{
  "num_hidden_layers": 12,
  "hidden_size": 192,
  "num_attention_heads": 6,
  "num_key_value_heads": 6,
  "head_dim": 32,
  "intermediate_size": 384,
  "vocab_size": 4096,
  "hidden_act": "swiglu",
  "norm": "rmsnorm",
  "norm_place": "out",
  "norm_eps": 1e-06,
  "positions": "rope",
  "rope_theta": 10000.0,
  "rope_fraction": 1.0,
  "qk_norm": true,
  "attn_scale": 0.177,
  "bias": "none",
  "tie_word_embeddings": false,
  "parallel_block": false,
  "extras": ["capped logits"],
  "init": "uniform",
  "init_std_qkv": 0.0361,
  "init_std_o": 0.00736,
  "init_std_up": 0.0361,
  "init_std_down": 0.00736,
  "init_mimetic": 0.5,
  "optimizer": "cautious_adamw",
  "learning_rate": 0.00167,
  "lr_mult_up": 1.35,
  "beta1": 0.9,
  "beta2": 0.98,
  "lr_head": 0.019,
  "warmup_steps": 455,
  "schedule": "wsd",
  "decay_fraction": 0.902,
  "decay_shape": "sqrt",
  "final_lr_fraction": 0.05,
  "batch_tokens": 16384,
  "max_seq_len": 512,
  "doc_mask": false,
  "train_tokens": 168600000,
  "max_steps": 10291,
  "dataset": "wikipedia_en"
}
Each number is 500 + 40 x the weight over its row's rms, rounded and kept within 0 to 999. Layers, rows and columns count from 0. Numbers have three digits each. The size before them is the row's rms in percent of the matrix's.

# v: layer 6 attention value, 192x192, rms 0.0743, rows 43-95, columns 0-63
# o: layer 6 attention output (transposed), 192x192, rms 0.0695, rows 43-95, columns 0-63
# q: layer 6 attention query, 192x192, rms 0.0843, rows 64-110, columns 0-63
# k: layer 6 attention key, 192x192, rms 0.085, rows 64-110, columns 0-63
v43 098:441523512576490532538551556457538495544465512493524547533509460434509531487600519525494422500512539446516483518518508576458499490487502445537460452516551540434462463557481503456539519491531525
o43 088:518541455535425427463561609494529484536541453491545555552478404527502515513492538435540438469474458534512533534499481520493467506440460445469561537488556556534496525488542489465588495467523567
v44 097:458553511502516548501451515525454545498481365536501514501568546562485489497492510476529581521515494611446530447508480402562421564578527500473506500582432418459526492481507481481486470490529432
o44 093:529524527492576576544475496551544523438530588442518504454516540518480470491538523608516547572521454453497513480445423493537439512469483622534464476578482467445525468483484424510544479522503501
v45 117:482520455465397460544469524502519472476476498469452465411502488481461517487488489446532404492524528559559498496442489447479525494507497477475547548488489503477570523533485495432463546446529439
o45 122:529442489518512382445493526562527498569483470500501486479451471494503431475507582495482409536503495444557533433418509495589540500532558490444520499447526510464483490523431500504480515539495504
v46 111:538544587446496513446473423495468559517471538519450479470419508497505501461490448485452540566517563491489511455571527472454445472535518562513520528477488473479505371457541490512513524427473462
o46 110:509473542519512510518512504559470497523507493543528463500410471451466518533452470476528459534486469503474458464495498518450418491478450463572538527454457515467467404491557436513524490510484534
v47 107:450537568469547536444534515465463495453498395484524470483413516546535533468457475510490544488496455457498517487484535446537481522541516490514532529426467462462488442508499462538523494505479479
o47 106:527488562481558527511486467479533541523500592526529406511388454500440507485512451541486496502442438502456459448513514517452457479515469537545526548481470525411473383498593477491488509529473509
v48 094:465510441570550496513461511441504519519507425577508510484483476521537481479447564514531448464481386476511429510544538486515482493473532525518475456567489455532477470538488480510495520560502511
o48 095:522514524514467491496478494439529547480536464457499519546449425578552610490495589489443561467485457542464490501562529482502472556481541450475459501513480521495500542425463546514530473495511540
v49 124:498531538546525506443469497551529570504487493550493525477471525495496530482518483443468416464501448562475443564471528500502593478539530523521497518418521464537485447436464494485488531487467478
o49 117:430495522545509555487497497543508576468478436522505478466551587516570454517469490525390468566515444465451408452497497511471477412534476515598531515490459457475520491563423455541489482525472482
v50 096:447519570437413483567524574494523404604539556472513516548556488451532456556516438455532509512572476469524511539422476513472547497512456481526505503462570538488436531508481524477518521482444491
o50 096:518539398456464455480493521435531504500494500452504518496550532527497437568560495387509537452499486451496540562549471532495493509549497539488515453563500489562509506553490581445549557435539502
v51 107:562537502450446520500491444462435522462515518492474499414485520458435463486494469492422442503501535536588471449557467520439493546433470586499518505553472565530527446482472466517512537443511447
o51 114:522488550485464514485554542529480460497477407480531523481491505491460491558471424483481417505550515529469524470453482491471464494512487441509476502479482530464468401480491535480543470488475511
v52 114:474511438537479503461457486513502487546517495466477486561451503480480463605497475398498605526534456478584552464505493459571502599578549540527556456452533493494489502473554513518493496551543556
o52 120:519567497460438516509456533492518580490508562503515484515488514515546464449456556452549501442446490501474495542513473469440522537552465550537509463487517421483489536450440536426510573468576412
v53 120:499432504500523508381508494505449459428514446511495541383532468550540550503480506500469474491415416490490494536486570518513558474511469448484518521489431469483539483491520497488501502457482487
o53 127:480544542535547489434557539483433545496527564451495482464484422507479545451533468601481449513439495433510464509516551559475520465455473450505501603452469533454532486479582456561447397551493508
v54 106:485458531518466556481469496481494515499505472487514448547480482433446492511560500448384432514532471493426521488510547509483472496504481471546457518443553477461551449509473545485508493472506481
o54 102:405524492559450471411487538481543489472483451526536531490533432467537512475538448502512437467485426507462523445504481509512437514455455446551580445522480512491504519537485544436513469481456511
v55 108:454460520502449491507506491452414534516478508501476433500507455515521510523495529442459633542548492504498496502510540490456487451514477532498464546543538506459395554465506490559496497512493444
o55 107:484553467549471478446479512526503497472538519506450529495462452547450485471479515485584498494507506524500509508567511508495486463519492530416545528538474485531548517481516450561483567437483552
v56 093:465473422567549451490518596543557521574441534558509547584503485412519482561549493527547573508507472464510494525512485537560507504511489544531484447514527443588459506483500469480482480542468500
o56 090:490507452498439501553437483516509589456521527476509503536579553503564481536487520473492641518505494493479445557536502474501538490474507565514471417531466470571524610497472443482551537447536501
v57 107:471478471545564499517547562448475460488448512498522518542451463458456502543526538470514541518473509467486549479581576495501511529554497544533472451449484548474505535497462507523521471417491504
o57 111:504515516470453488548509559508506558536564547534497481475451431486456462478439508494540494503511468560473504539481464495464435474488481545435490498560521463547473567533522487505532558465548458
v58 112:521500594457481581500482529430459431480461529483575504426486476470544475482492465542496454521545528489540486471485497553408590489477458450450545491498519566508496494532549505500482516404524490
o58 114:576494467488489442394503448488521475517512492410513467470444409521429453527483458476442528495454521479450540517559533537478603454565454436527442567467456587455491452520560508521555471510497546
v59 117:550483425542433511552474584396499534499566547503454514492499513473454485496517441459453445480493428429541498480490531537487437471452495538532474476553522546483491443499530497566535534536499474
o59 116:489520504493426490469480563498497577517506467536538586503464451511530514504503525383495438470489453551501493545521505516540470516502554465516496485526459482487546467419550528497585499451500446
v60 110:503524513512483466510486422484543533497447561489571542498526508434483460513482501461482514521584551580499476533395478561509585475462539498550455535461549489534510538523582507476495538479496542
o60 113:487508427499460533480435467509505493479492491520428541569552621425521476545459443478477522455535509498448528486510502540527565445477453514534492455482545528569476469560456507500514484454504483
v61 110:545432459400486503463485549495526421482513386487509544493521527554535531527423508512514503435457432495441543507450513475462464493530483536411552556472442484578583504503501523522495495410531410
o61 111:508474575476564480529448468499511477473524537419496436429572528484504493457499481529431487480514525468473504500500553553549541563567544462439450531479477428457502459488489490490467446591518449
v62 113:510553447602480445440501452496465559480434450522487521538507496532487536495491523520508589516519440542561498482552539518473501494527617505491484495476510459557466576500629519580540528461502485
o62 117:522493459536434515478510548513457504519528500499439555542434532571555495501424526456476508475474470582549449484526466490480484490396537519488511572496527478558508537451552468500525535512590542
v63 110:517581535595501517475553511470515500512504496548527458501457461514485524492546554481494482519514497478519486530476526511467504402427510466555404515482471546452486433529590518472506541465445481
o63 111:489537525528427458418497525440451507543527479519506533527483449479471513514605513508495447545479391526481489550480526490534458522430504461497541474499588528494487475509541492389457484490478540
q64 102:485475572499545458571510528503471436507361482501459511505540487497514514498557435529569568495513495473538482460512490559492470444518571489511530471505487438476471607519535509518502519427481536
k64 105:492517464483485531499535542521513455500481499472520478482496465513485523457441488527517474472535508553614474509475465512568496454497507481539488449519571553532505485407497525488537582410551538
q65 102:456464456496543492600538510482446483471380514485475435477510506474513505474526463519594574519528484468541477468462461546468445415493558551520508480511553426507456573486531496485492533484540500
k65 101:472567511506433514513559533522557448499454475461527495472475434485520519483484469503489460460540508571542465519488456474548489464483482468582477478530530566533513494425477551493555578456546523
q66 088:473455477534437490481543503535524479472447495496477483507429460460490536435481409495514453465488494514507422554544449533527511537502542513548492498526524538519454465452531596470569548435530526
k66 100:530568468495498490507536489451571497492518509471559466473477455491511527473487463516511516475483473545543531502526458393558499427511536545522519539550480538520516538456417510443519602486552500
q67 096:453528477498428529421451453490513500467542440537519520531506484565478486470443550427394424489515481506501466553495545486514552561472485407476485516544491546512542410480528522485503479565468455
k67 094:520426484450540598551430491479478496554527520462485438452564536475515449538541484530546545468476550535583501490482556498559515566538467575459517501485397475484508523539436466502434474546463528
q68 093:526505512498441502429509454503543528415467476533453533538447451486506531438441474473414387519527572518442469534530486545535536536487514421525488485452530528462490450453516568451583477482482548
k68 118:526544455490512466520483512478518488488545469409505487419458402532583545435476408505525517462435537531530457487534442396505500442503502481519499512481440525522534579416460495479550580476541528
q69 100:498511460495552508565502564420493458452515548518525502547564560464492513557506486559563538532473514459514525489498496505512487477506515667449521490538468450526493556537458501478483517557521483
k69 101:515539544523532488531452486492496549499514526481474522500508547486450468533468591495475429545520502478446509497417547577481448486504505435424510461519459443518591500557516453523466455526464501
q70 106:531553569438530575528544561459456483548511544467486487443488535516551476503558493550492516538460551496597498468517444491456522514538521547489478553529506414462449559532537495514516470444491555
k70 103:491478469512561507545451527532482521487549498562444537544492570458413511572551556551548447573530476476504517465502512548488559513497550537425520463525474492496517544568589478452451500551489515
q71 105:562537469497567494491492497474479530477444499524466479493473459498500497452481544507516509536469551537556519461506482538454491509498482499493506508431527448529507538448463540468515440572508524
k71 103:474464449442430539472503520487384458497531523497441525480518511530504568519518501472485549470436410496494464490554468456472536563474531517542502564422520554547579578521537441521506466466503457
q72 107:504523539517536497520549554515492582500431572484499515522479460471463443542574465492512472479529509439511551460556518549549504525527529549540480517497604457458482492510502523494536518429528497
k72 095:467465497482536439512505519517429540516483476493453521508568558485457471505597485551537506496457460497496567496436540511464478513490422487477461474534491444537515416586482500458449407527527438
q73 137:537475550480488445505419492468460414492569482494525510458521559486500483551482548504496555515461497553522482427537565474476509530555462521437525564462396506530525483552479424473411453554444500
k73 076:419485533463452488475481517532484509559504465519537422579577635524539526553503421540519526560544460484483496472532540536515555559500468483479501469483521513485449509558596494568424438530455530
q74 103:473524494572564463494533470575541538528448515481527515515528549519555465523519522470530429453442484472493494551494481530553536490458435501521561489510529511614448463524469546469459514482495576
k74 101:531473517503545450508556516554535515528482421492481497490537513517409489496542547493510530526606578472523523421488542509520489486483498357487480502547526461435528510482483481470481481511518466
q75 104:520524442443460494477486540462476482532445511545497541520554522544467514474515495526526596475508455584526482520504382457392477527492566524485552461453556429441544526500592520535542475511526562
k75 098:501549493418531489491428425547528562490503527522494415545561526528481460472464577476463449490459420538407494489474538491565476560544444490432500497527503463492501507471510536540488575517501430
q76 104:495532539540432462507519486454504539487470509504536506512523517493500539522539499510473446521541516409477490471511587469548517551487463460531468486538449471493471520462494503540509417401560516
k76 099:527519502566541463554471559560502570433519524514498487503460451512516437505566473553489520443480549546513479487511491530430468429431521524570466556516470444499496481538423462416499538555454477
q77 103:491522453471455509445462521482488441498513508496514456501490522465464547536512492526515578481549542425484513442496436542469545529532459555485477518458547476569465570523600538462492550510460504
k77 093:490581470519546523536476457473490513493488513557514523489560557518450415517464544505529424469567452513555574567470450427482460544549530440518469512529474533499543557458503484510442491527531455
q78 100:504509516385516485509464510574499477518520463483481464553504523564494550477485536477489530515534513540538538462494504557549451500486439475511538476510439515480519489483446529420460484464491481
k78 091:448483415565436539504518537425522494524524480459500518503469520461521535486474480489555491522460527468528528424532514461507558459488482552492486488494475569472462547515531474590467592514554538
q79 101:509527454474497490550583517584579504515502629498418536453404511525406469511552518531530489457489460471508483513522462527521504479517476505485543495568527514486545480498513513483453529535504423
k79 092:507463548464570484549494469506594457515467499469499502408509439453456432465448562491515515462496606417489500506454503516498452478514525443543481488527514506588527480501512471429425529547544450
q80 105:423499568459465484434474430502475519463567472546519538608527500525458502524497591471386484518531513508479535453507542497493526596517499428455509469458460480431534445560473468514478436544408508
k80 092:437491542512510485508509499485499520581438505516484479529530512529537444497556491545463470523517488506464525576425562553509455444517506423481516455523596494447473449479547612527516466510483523
q81 093:406505534447503437461433478479478490522490456523518524569529546532494465539522576501445525516545449506464516422473572467491523506524484431457529474453503489476516483555523439547420444532396486
k81 102:474514537484480450498547513551502560494426506559511513555508532479476435547522490529506472501573506496449546502430529601497465500460515442519517467517566475502450443526565574543507473468464490
q82 102:497456474532541486572536509506419543477369517485465440455514493476521517506499474543573556581496510454503510457503487510439445469480549552505477471459548454479459582474528509507475513477532483
k82 100:480586510437440470492523480538530472470440477486522492516448432481491546471453496499484511458492511533503497533504453500496477441489502425631434434465518560517482497454485549458534547463534512
q83 106:560453489548501546473547484529495537434479551480437509447464470466506511420476448506484447528501546472490509524501506531495440491492533501522425441476526508454520480453542607497570498500561511
k83 102:520565453476522490525583535459543473480501491450517511433469427447550573485466432521527526473426452515515432549552436456534489450498517490584501497489486508525535568481469566450543606486544500
q84 107:533485485472534543595550537518478497507487572464441499413499447449465520504554447559527534487433498479563497493517449530477445432522515542498511515529480457503529571490517552473541520521565485
k84 097:467527473512464522461574518472539465466492489479520504499430371489533530447424501505467504486447447460447491509533397458514459434476449483572501532492528513513549509474487563489548573475525476
q85 103:432493496449489511527470536530480469493533433448557461558543507532529451533509519510544548488568466505491448464473486422479531534495474514478564490473483506474503535557478416485412511522422516
k85 093:499429450467461526470467529527524499511529581513499473527535640542501429525500552533532491533554546480461494460388574545454501553505442499409513452490521516517489440525494477551423413507463508
q86 100:481509508439523428497431542499460514470528570454479481498516571524545450520484505560507588583493489481496452454500494487469501513474443573494517495505499456481509532571489438452443486500472484
k86 085:428487491454509476560435544505494490505521480496502505570543585460456455547536472528553469500634531507467483454453534513485534554547428473430517450544550472483462445545573474533430447495503459
q87 102:459556466521518478589521617521461506502517536486503544523551483446501511538525547548539492530440445435532516480493497498483533496482519575478459507512468502573549594547513472485484478507543533
k87 104:491523444511476589523515512532530494465468498520435501517532584450441373492466553560473484535571541487466483480447512551494473520517531517498464545465489415524542479536448525525462478513488410
q88 104:529444489525495479520507483538484468475545479471528532527531560541447485563480440505474488451475493489476450491545551461484535485508454551439507488528441448498450503536430435471449449536561480
k88 088:488525568489472422510450481543461543511502549506492521565534605528475429531521496564542493555544491501464478465449535558497511518506485453451474470541500485452465426578528431523421408510472498
q89 095:507499568485560478508524451524526528484417544568483471468505496446475561487486460503467416505516529440469463472481600533474516399492509457519520472507515506356546421503500510478560431496452503
k89 136:470519491442491465504533502502479525487510480477524435493443409516513559457474470539498485432497457505478450517525436467515474391487503532535520496529499541459504509433496537453574574529515538
q90 098:536506531444505496463445420550544559495511507502506514553487469576394429543476538460524514517523585533469489506505524475491506494494407464508518441501493526490440443513536543439521508545568494
k90 096:462449502508465499474471455487560562453448526499517536488454427480473554463470468499494493488570545526423453480544520494432473462521424491473510467484539585464501427435533544518552509492548480
q91 100:535563454563525481560519546536540451526495524568458547456504542457481498551485492434521472487415475523527538541599484554568452447492528478485508550540560499588454511500501454492527518362494449
k91 093:416473521466537514559587509520534454544439441424469500511527500497443475506551476478461475507527487543513518452531482538464503498444526441505539523505487522434501535538502494427496486514501471
q92 102:472503488575535487498424506520469485459428480463443407398483493542573548484582496459507550613500542471577498439517490554496441510528557578549460523477537459527439501523529504413537517548486573
k92 095:488431508467574489487512586451429463545519520489470451549557485530499560448494476539467564446465493511510567535513436502467552561538502524450573462489548506491534529518497517596540443494502530
q93 100:538535427549513528405503481516511537491486515523456494534437471616517501520531492393460518494491466527492556525530514526569489441471486463502556513492499510499491536489472470488519559497435487
k93 101:547490482530442449455489503466525455564483490477492487481564457531495558480517547465461534494471570568528556532530545485489464556470535488540472542486549561574483491493533493481502440450512558
q94 106:544440580462539513450471518508519488524526541559469454485463518506394470409563447446507500478580528496435550459484446503490509545513462473478530564503530471437461460477516530507490476477502484
k94 102:400475506526508435496469429523508571500553463456456558522476484532564575523540543440492526498479398534541508555538494515532465514533481549487462525551423585480461531515530493483495526507581518
q95 099:505472558521529548502475484461518434488470484520542493449476483511510512460508465507470536450401453442526501490565498466557541515520492505537555533513435507489555512518530479553467528475492511
k95 090:538450523592505461418509512471476549536576511519534515510518553548464507525500536412484478522553479500507540500448512499477428509519577498483507562460594538537533491485552539472453486487482515
v64 121:483503507496525543608536489578502544390485561470530478564529491454481503514525529460544488504513561528500466471458546524499499502503561413538402453599453487511546509498512503459475492523506490
o64 121:490508453474495611510540473509536535497521444492553535530534509555444516513519553514520502518521563557469479512450505461468494510471494413459480459578516493519540480479480543569472509546509564
v65 125:433476566491551483495499540480386522461539481473493487524511527432482565513502476514495475540498532500492529425466487462460507527518492553494552592474498452517554447467458508498474453595533466
o65 100:517499556461579568573494496482476523378530577526456475500510576455539512557477488615467525558504526439522496484471498502506531492485510564567439431449486503514550510545447474530454431592524455
v66 111:470457562483529487592538479508509534533408490498483486512540514434514509512491453578555513506547526469393467574528478531485464537488544506596413516488501471503570500494541569500468482630518511
o66 116:502487504517540520455478514519404548498518456575535492561495467447493576547474534522460479544465473499445473513536556547502511534452531453544480513480487585436513487483552461531549423571461549
v67 131:480486525412494455487502511482445511478523449505499443492508500586435491459505479433439532504483466503506443495503494512504485561536444562484533420451586447514450513464595507482514530513500500
o67 119:547495528461427443442480473470512518506556427549514489491508446567476531483510477434520470484495514554547485509511500504472444603566510475499549496429550502523440491471534592510567463503525525
v68 123:462525550494576566421542469515453623489579463527491433480455524530485507550401476531524510521503540552524514449528517460496522549554523526513503510486478472499491493467450451450488453517522525
o68 117:482532560404521585563542536491481493466579509466512424513514481572456498502474453541503568537535588515523495445492425478409507546484474542583464432464521544508474472541508468481520499587551530
v69 124:556464508516537476531471494464508463590463545511467599509577510417473494522539501567515459535593580559485602530453492519486522479493478524519476502526552540569541479533498543460517498449596530
o69 120:503434435496526457475404456487471532479457605506484489576532553410509510483539481523441519469490485451450538546492563471603586495493458536503510446520463532503530457493446481504486504461465461
v70 128:494505526506528491502490525469556500505513535477473511533552512467489423528498472466500507478554518498506466552462530529472482495469438504473441477506542536590531506487613565492473479547567509
o70 126:487500473548458444438459469532462513519476464531477504552511545489528444504508513506432501493522423487507460549478549504544520509512473534483487468474507550513517500454519526491428473462473493
v71 129:495494516466524473421472484490520549501550404455482452511457519487506465519491513451516586491487503464564560521434503526465524423512505591533489507490520549526426494470540509433528521463542491
o71 128:473551496500448461446467456493513516547477430497503486458479471576474487542618526422481498524537466533546554505474497555487527584602519491522405529471567534479413475526543569492501565485500468
v72 117:546582391559476492367450505503496472561535527498550444549528505537541434471501445482510489480550515564517585555482522398444532459532550572445523521542564477527431542446453507523546538424454436
o72 119:583457456490487505485439475494539460549492536456492445473508595512408467440484434500535559402534491447500537558516453461536522493507507608444496515576515520443512525428454467545487586481485427
v73 107:479416521422425506526507488518453402547411443520455481422465465539540522492533495526543548494487442530500484462538507526501562531529521535489496487513464564454467502527473481522465532535482479
o73 107:490443509462470475507489505472453481510542453470467441428412424505556539508483519478519487535489503518489500505575515527496511497521550453478517498482521531507495529451602527420511533529475528
v74 128:518517563426548540453513529482355520451546490476500398494458532530550550453514506479519510573421493474484517430488488448505454527517560531502519579478480484468569488473458461476465512510486478
o74 114:529490559427575562598536552480503494448512550478536490408508523533485453507522477528537542574492575476576523475479439513416517521545517539510435489462508456509537492544448530535507478577553492
v75 126:483483501591507528530463442523486514515520435523503572527478500344485486544460437495526520492548561482505513480554486540472474490479546507566507465526463508508506444435446515427497472562526536
o75 121:404553512502477530522520524544496479470450457535530507569449512465495497575465542448510465546524515479459503500442486554517488502475515467582449492540492561446473439528514521472546481557453488
v76 144:488565541564521516468494497526532498593429469553530519531560507487496456556495466559508505481625500553498555522609479501478552593524526464537522533450596456567496496490514551560539449507505513
o76 147:545537501507508516493448521499470483493549558551490460538501562468521513522408415523422545449420497502408464510551508482515485507451509591516516528511461580537544532483498426565557443509480490
v77 117:545455436564497526524445521398522534446530490512511556523477482495515495541495564513445491549429511617491534466514542467479518458453503449455498469556550541495563526470494512496502494449529438
o77 110:505423458535511483470445541451538424492461596533492530510500549469557436501474494496491468499538546521507525473437488430455506488504492489514563453527563427577532501573449509479442463509497477
v78 128:533470549549528545506447558455467501501477502559430562527440492606582516501526437549493465512534464494490426484554467478517515577530532514458506502514508496419537519501546469460519489535512493
o78 128:491435503553505505521507565514455467524483517530510495464448534505599484471452442469486484514536480464479408520515582473448438500452551530513586471507476476501480515486596473477520448431475610
v79 105:439409481412447475536539459453424465491562463469505499442496500490419548587464525449463499470535495534526414449490532541494539506484512522463576485459524524522479544507450493386434458504528440
o79 110:458558513406478509482549469503520523449520491479513476509491411492548522539482502546488424544526529517539474468490491465462542516544422373553500415424573506521487546547456525405489492591491535
v80 110:493432502510479532581469527410552492487449593512477536484468492505445542493500529565467518487447497450395432476516457495510499502538443464473508481489554479452566474533498483615533515554521500
o80 110:503388485520531514498487476476516502521511557565429525501512522408539508519441495533478527494455529520470435440576598473496479488480520480529614495474520460539494486527547483546506438457541516
v81 120:542534462525490476541536502458477551540511490507519543475472533479498498518516497465490478503459421481591546535495469452471496541512498488561569563463515490524531561444418555522480498525459504
o81 110:504507493491546498510541506518483427529447543486523511507517588422504572503497452509493520469490456419551462542488458472516509465516482587519546573544477479482542547482441518523501517508540370
v82 115:492511499491511584544482591508531447464498536525506461509511489521571537490522481453556524548410531431473394492478500445452508488546504539466519529507464486421578507498443482518454505514493479
o82 115:511494536497572588564539489520551523507474522536448476431503500486539481544526524560531566513469491487504477515561510517432433453513514534501485456521538439485555479512577588569449496451480500
v83 130:511434493598457466473485464468520502548463473467483578504499470509533514494530440509503444422600453495524488543425517469488543441470568532493496534561534488441468508512480496482520498437545563
o83 123:463458493550453495491523471534484469496502446474562474522454513490514544457441468444501414458567432503452471557495606482543556405479511475449527530577422504398426503440442481477521553470525525
v84 129:538547431474447468522497583491532562558524496472529561469520496568449489542495522553493427473560458530607542477486515478516550475437438424443569519496571482511506526528434494544513457434481523
o84 127:491540504457517500483525497475508500432549556455481508555574481450515497453468447558465511435463485503488479518501504436545528447490448534470569462519480491527565548524417459500429518467543460
v85 110:489544511609587459519473559563554517535527461533528506553446462496563454505510525498523516529503519487476522438445475487476493463499462502496517584469488483545448463518483479472532495459484562
o85 120:486494495555515491567486543562509492439569479487539498563480482543515448567508483474563538491476519562518528487502447473513457545492518545460488544481560470568565458469461466497474521415507555
v86 114:556523493522446501482496528522486552497526467528521504503527477606526527435489509539488464471453477502480501418494491457504519423542534503460535526508499485408466536534446497555522554427476487
o86 119:480559552537508525582544567550561538461535467488514505529497436536468487461439457471532501453487470535515506464496441534484461431513500512477520516513436473501490508502477447413523520449548492
v87 115:457479593479455509507534394580485506540497510504506466480524501525469535581512508439455473473551486597563489513476520472480561518518533484532473511486543503543467460528528461469485484489556506
o87 109:488531510475458481474580455479439436543573460487518443512513461585535525519489486448479529509534475553543495468431508464476543433507454450495525521468450460493465535459515509495559557567510499
v88 111:498465647448552539506542520483512528515523496544431478478483534506465539545519504469443500526498459540470474457557535525491490577580514585514477473479468480495535449517533529532475526526532461
o88 107:476465552451558531531533475487485502549499528582477430452387532500523537506510503511424514540501486459498470438491560479440486494520486526583507480476492500510529478516535453482464469449505418
v89 148:487445498484534515464480505490456493445537517555505489540490509539548512498543545474472461556466472539592495475451567502508518585487507592492520450547468530530487544473500529476477525466449450
o89 134:469437454430518517551477516545509488509447484493539486468433544569520485441518462461568542559565488445553478530434482495499515519532537563461497440532532435513518562439446513398435533454500466
v90 122:476542558480535558597510553476477453447389578504459543536537493467487518467482500521484515527433507512470434473545493522536487593471551468497422426488446453465553487516486505526486500547538462
o90 124:510467547479555554521505536486465525487493539530438519454496497480541574494427518563481498530423528479470436469528553481434419530464525514508505425504441450525551518502556496551500417506488519
v91 135:467413485494478458514485513464436504535453423529510489476528527498471556515516447498498459499515472463509490466544507516491529527528451619453571507539485466455498502483486562557484496574542439
o91 128:483431543483523543527451456524446513407466482499434441516492552449588502506442479514452522515527502434529482518550547517556550466539546565551554413469513529468518540487486500501490436530539441
v92 129:529550505507514499472517531544392457433516512546530527511546505430575528524487476589537453540554492545554541512471477525499458515464533441488485513469510476540567539482511512418430495428441491
o92 129:514602516470504524560517598538469507487460566452561483564509545528499507468523489609532427518449463437482528514444434545547506480448492516465467486484418552489553576469489462445455499557407534
v93 132:551494456552521577478485497370507475470535455494457472474454494571631483509468497492465494501477471457477445543437510530454529493437534439465504488506550580536517470470542492483484511508542611
o93 129:488472475542522417494504547437498450554471440487521485444464473510591497474525489442496467567508438531548426455483530503487493537498503509461529529470546527546449487461607551440502495527485561
v94 117:440523525555522484601527465554581465512482515455501521509526484412428465557446527496490532446550524508450451524488523551443578512493478492548539476507543498581441514509534542477503471586515552
o94 122:484568504534488479455504510569515519497548470533448549625462482476495502550507532519425516468454471580459482452511507519497508489483478457509487566483556529574531504462544473517509510500460507
v95 125:433436467555457475570431518549516514552470469485526584544513498418518470475509442454553487478527522504523565508494522506517535553496482511499525467596470494468408538482471500453492478533512450
o95 116:451442447528463550541483470565466461479473505512496500539493579481483482524466495441510521475575513472436547543494527469540571503480610521511506442553523478459514547437451534523482553463518467
q96 105:465549529504471515411483486498484587506512470525477491489453489493515535419482534516476474515493478501473503513542474484555469523510498422491481497436497508480495474464573528516516467476479561
k96 119:497477500540514468536447482477472495447581506478469501500475460532579540463492543489466470568512521449454526540533499514466561522440473475501449528450558550526443535487468523499477502483511510
q97 115:536472469571526470555524528523537371479529508524512528517529498493485478543547525429534555500438442429500532486578579570499427486524535549479474504548442472470500522537544503522548459442503474
k97 122:459495486467504510491516564447520453528521475493559500450492486489452512492540502459501550498491467495560494430465455448545536457563490520449589547481450514480495477552487444462494474470446540
q98 085:467552507512604522445491485504491489515453525515485466496539528426569476542474540512475545470569434513501566432523605466557456439506476505517456461445467522502482508545459483523461490572501413
k98 111:430392485495514545489467597460465532550518495537494535489552509541511509443521491415523603465575491498530514506435451517470445505532498472516496529465510501530563482486502485521506441538449586
q99 081:516514430477457461510498479476561529443531577466540486446472429483478544456497492472500425555536463508510493569475485538542533448500520530468469443512529521482501478455481537527543578430524585
k99 104:517528511453479554505495536430430491443528466448476518425468422484529541490486527534516498506534557536480491458468456464563547543552507491516434506483501459481532497518391445476484537542482475
q100 096:532474557474528491455527457499447500488484477532498459480494496501500489546554571520514530499551485513455463475473611467442541500489449436487483510485493495507490472519492477446496456558424496
k100 080:559473552505524451515508528622524512591551541542492539532526587479433419516515479523453449394512538555499424493501491508479519466465461454494515501527492533463489529459560521517472465537522493
q101 097:463507458543466513531510472485536480523487461548570508459469470479559501489520461481482483450431474488496523531514455487562534490461536521447463498547451475510462534512560526552585593410521478
k101 069:481402493511560547628504527470406503511547466549418511470593538454504528546459552525515493509499431425526551487495545542550467466465527483468546559472464456506505509525511492561530471492492459
q102 094:428585445491407544526497515509509620495501548511555490535452467474559531409522506531491476494531501486502536470494471541587563494539495492520505393546487508498482506499469496502499556411495490
k102 096:481434494540509503521467524541469569472470473527425525551515541470566505548497475475510556549490504463504530495530521559489457494474530492469497528497419474486509549483564570541542544483537536
q103 091:533492540500443506466432499580482548458480468477459488560521529545520497441513491478521463493548512564438472530537545544425487565506495418494416485529489526516446588479519521472470501520543520
k103 088:575513513524532514471481537517512449446477554495514389505427521533499518553507407572567556524492454542537491541469447444490490480554482595451470530514511443497450425513458485515459490510482505
q104 101:442499516555456489560480506539488487480551517461560543582508592490487512487523472520547476530498465473458532526469601554523534498503438538419431501520375488478498490535514425440455468455496515
k104 083:490415503524511492521461495478497514543463522528538421536572588537455461512517508520499546471557492509453453510524552495471510549539430546424571452583487476436480455492548462489405485571513490
q105 114:515464525508449505505526511447503438537481525579459475408505441490516529473418508460474557498457513413474529434539492549472450590509544460519488545484521505479511464499581544555551479499524485
k105 097:510533501509512516534499449448497501490528472511450553503503516503471474602485535458483420516488462512504483481529565535510481504469558439547450449490442475497534503560497492469527528467615453
q106 095:522526417575447433548544511454554498504559494552510566579451495471519542516525493453490513555440418489500487468498573510500484561446507469511503455490463440543505481466533467573524476399513538
k106 113:529562475475473534503510497460502514493457521427486485402533455474435510516583443447511494584473481525484439507541537462478441516568534434550487496459457489407509506485486469446577480484533483
q107 108:474497470483509504540467558579568476539493538489495513551489568460451374510536481441549484468494467515496552564449455498530505489541398500509473517566534555549523534531474536487460537393501451
k107 107:458501425460490514533537474452591472536492528531507522557520484526461405517517545484519501492517498587494556508535440478500516524554365532476521493537551491572503522526479502507453560512552493
q108 107:554544514557506511539542517448568540503509547532487561467467444466466519516486538528492495516427489504477535456543479509531441508478542470501526533515470485486530518484520513557548467515544424
k108 098:513415531521483507530477467569497579516513441496441536529561585405468441597524491418476502447457536482523504487500534546518485498525548461508503485483406511568550499531530480547445487475551463
q109 112:508496531444528521476527487552464530489476453580486407414496424495529550455460547548412531567465470511488413480505457512481438543564583488553569532466501530447535488500522485504512444479506525
k109 097:547570529560596482541490541559515520514534468489474532458503530476506505489551496527532453482426531524519456472471569517517483437475519461537531544494473488532522576529492461499501472471533465
q110 105:489473577505544485442522499559497566569507494515482484459456532518487493486541561488494473457505540531473432488486520482477511448568481521481477516488501506457545479543496463582520489514568551
k110 106:529473559460434454491492432521481516496464485518445533511503471468454488480473506481494525529527504525422546531519594548500485502502476514522426509549553559493520458481470550539550515501557455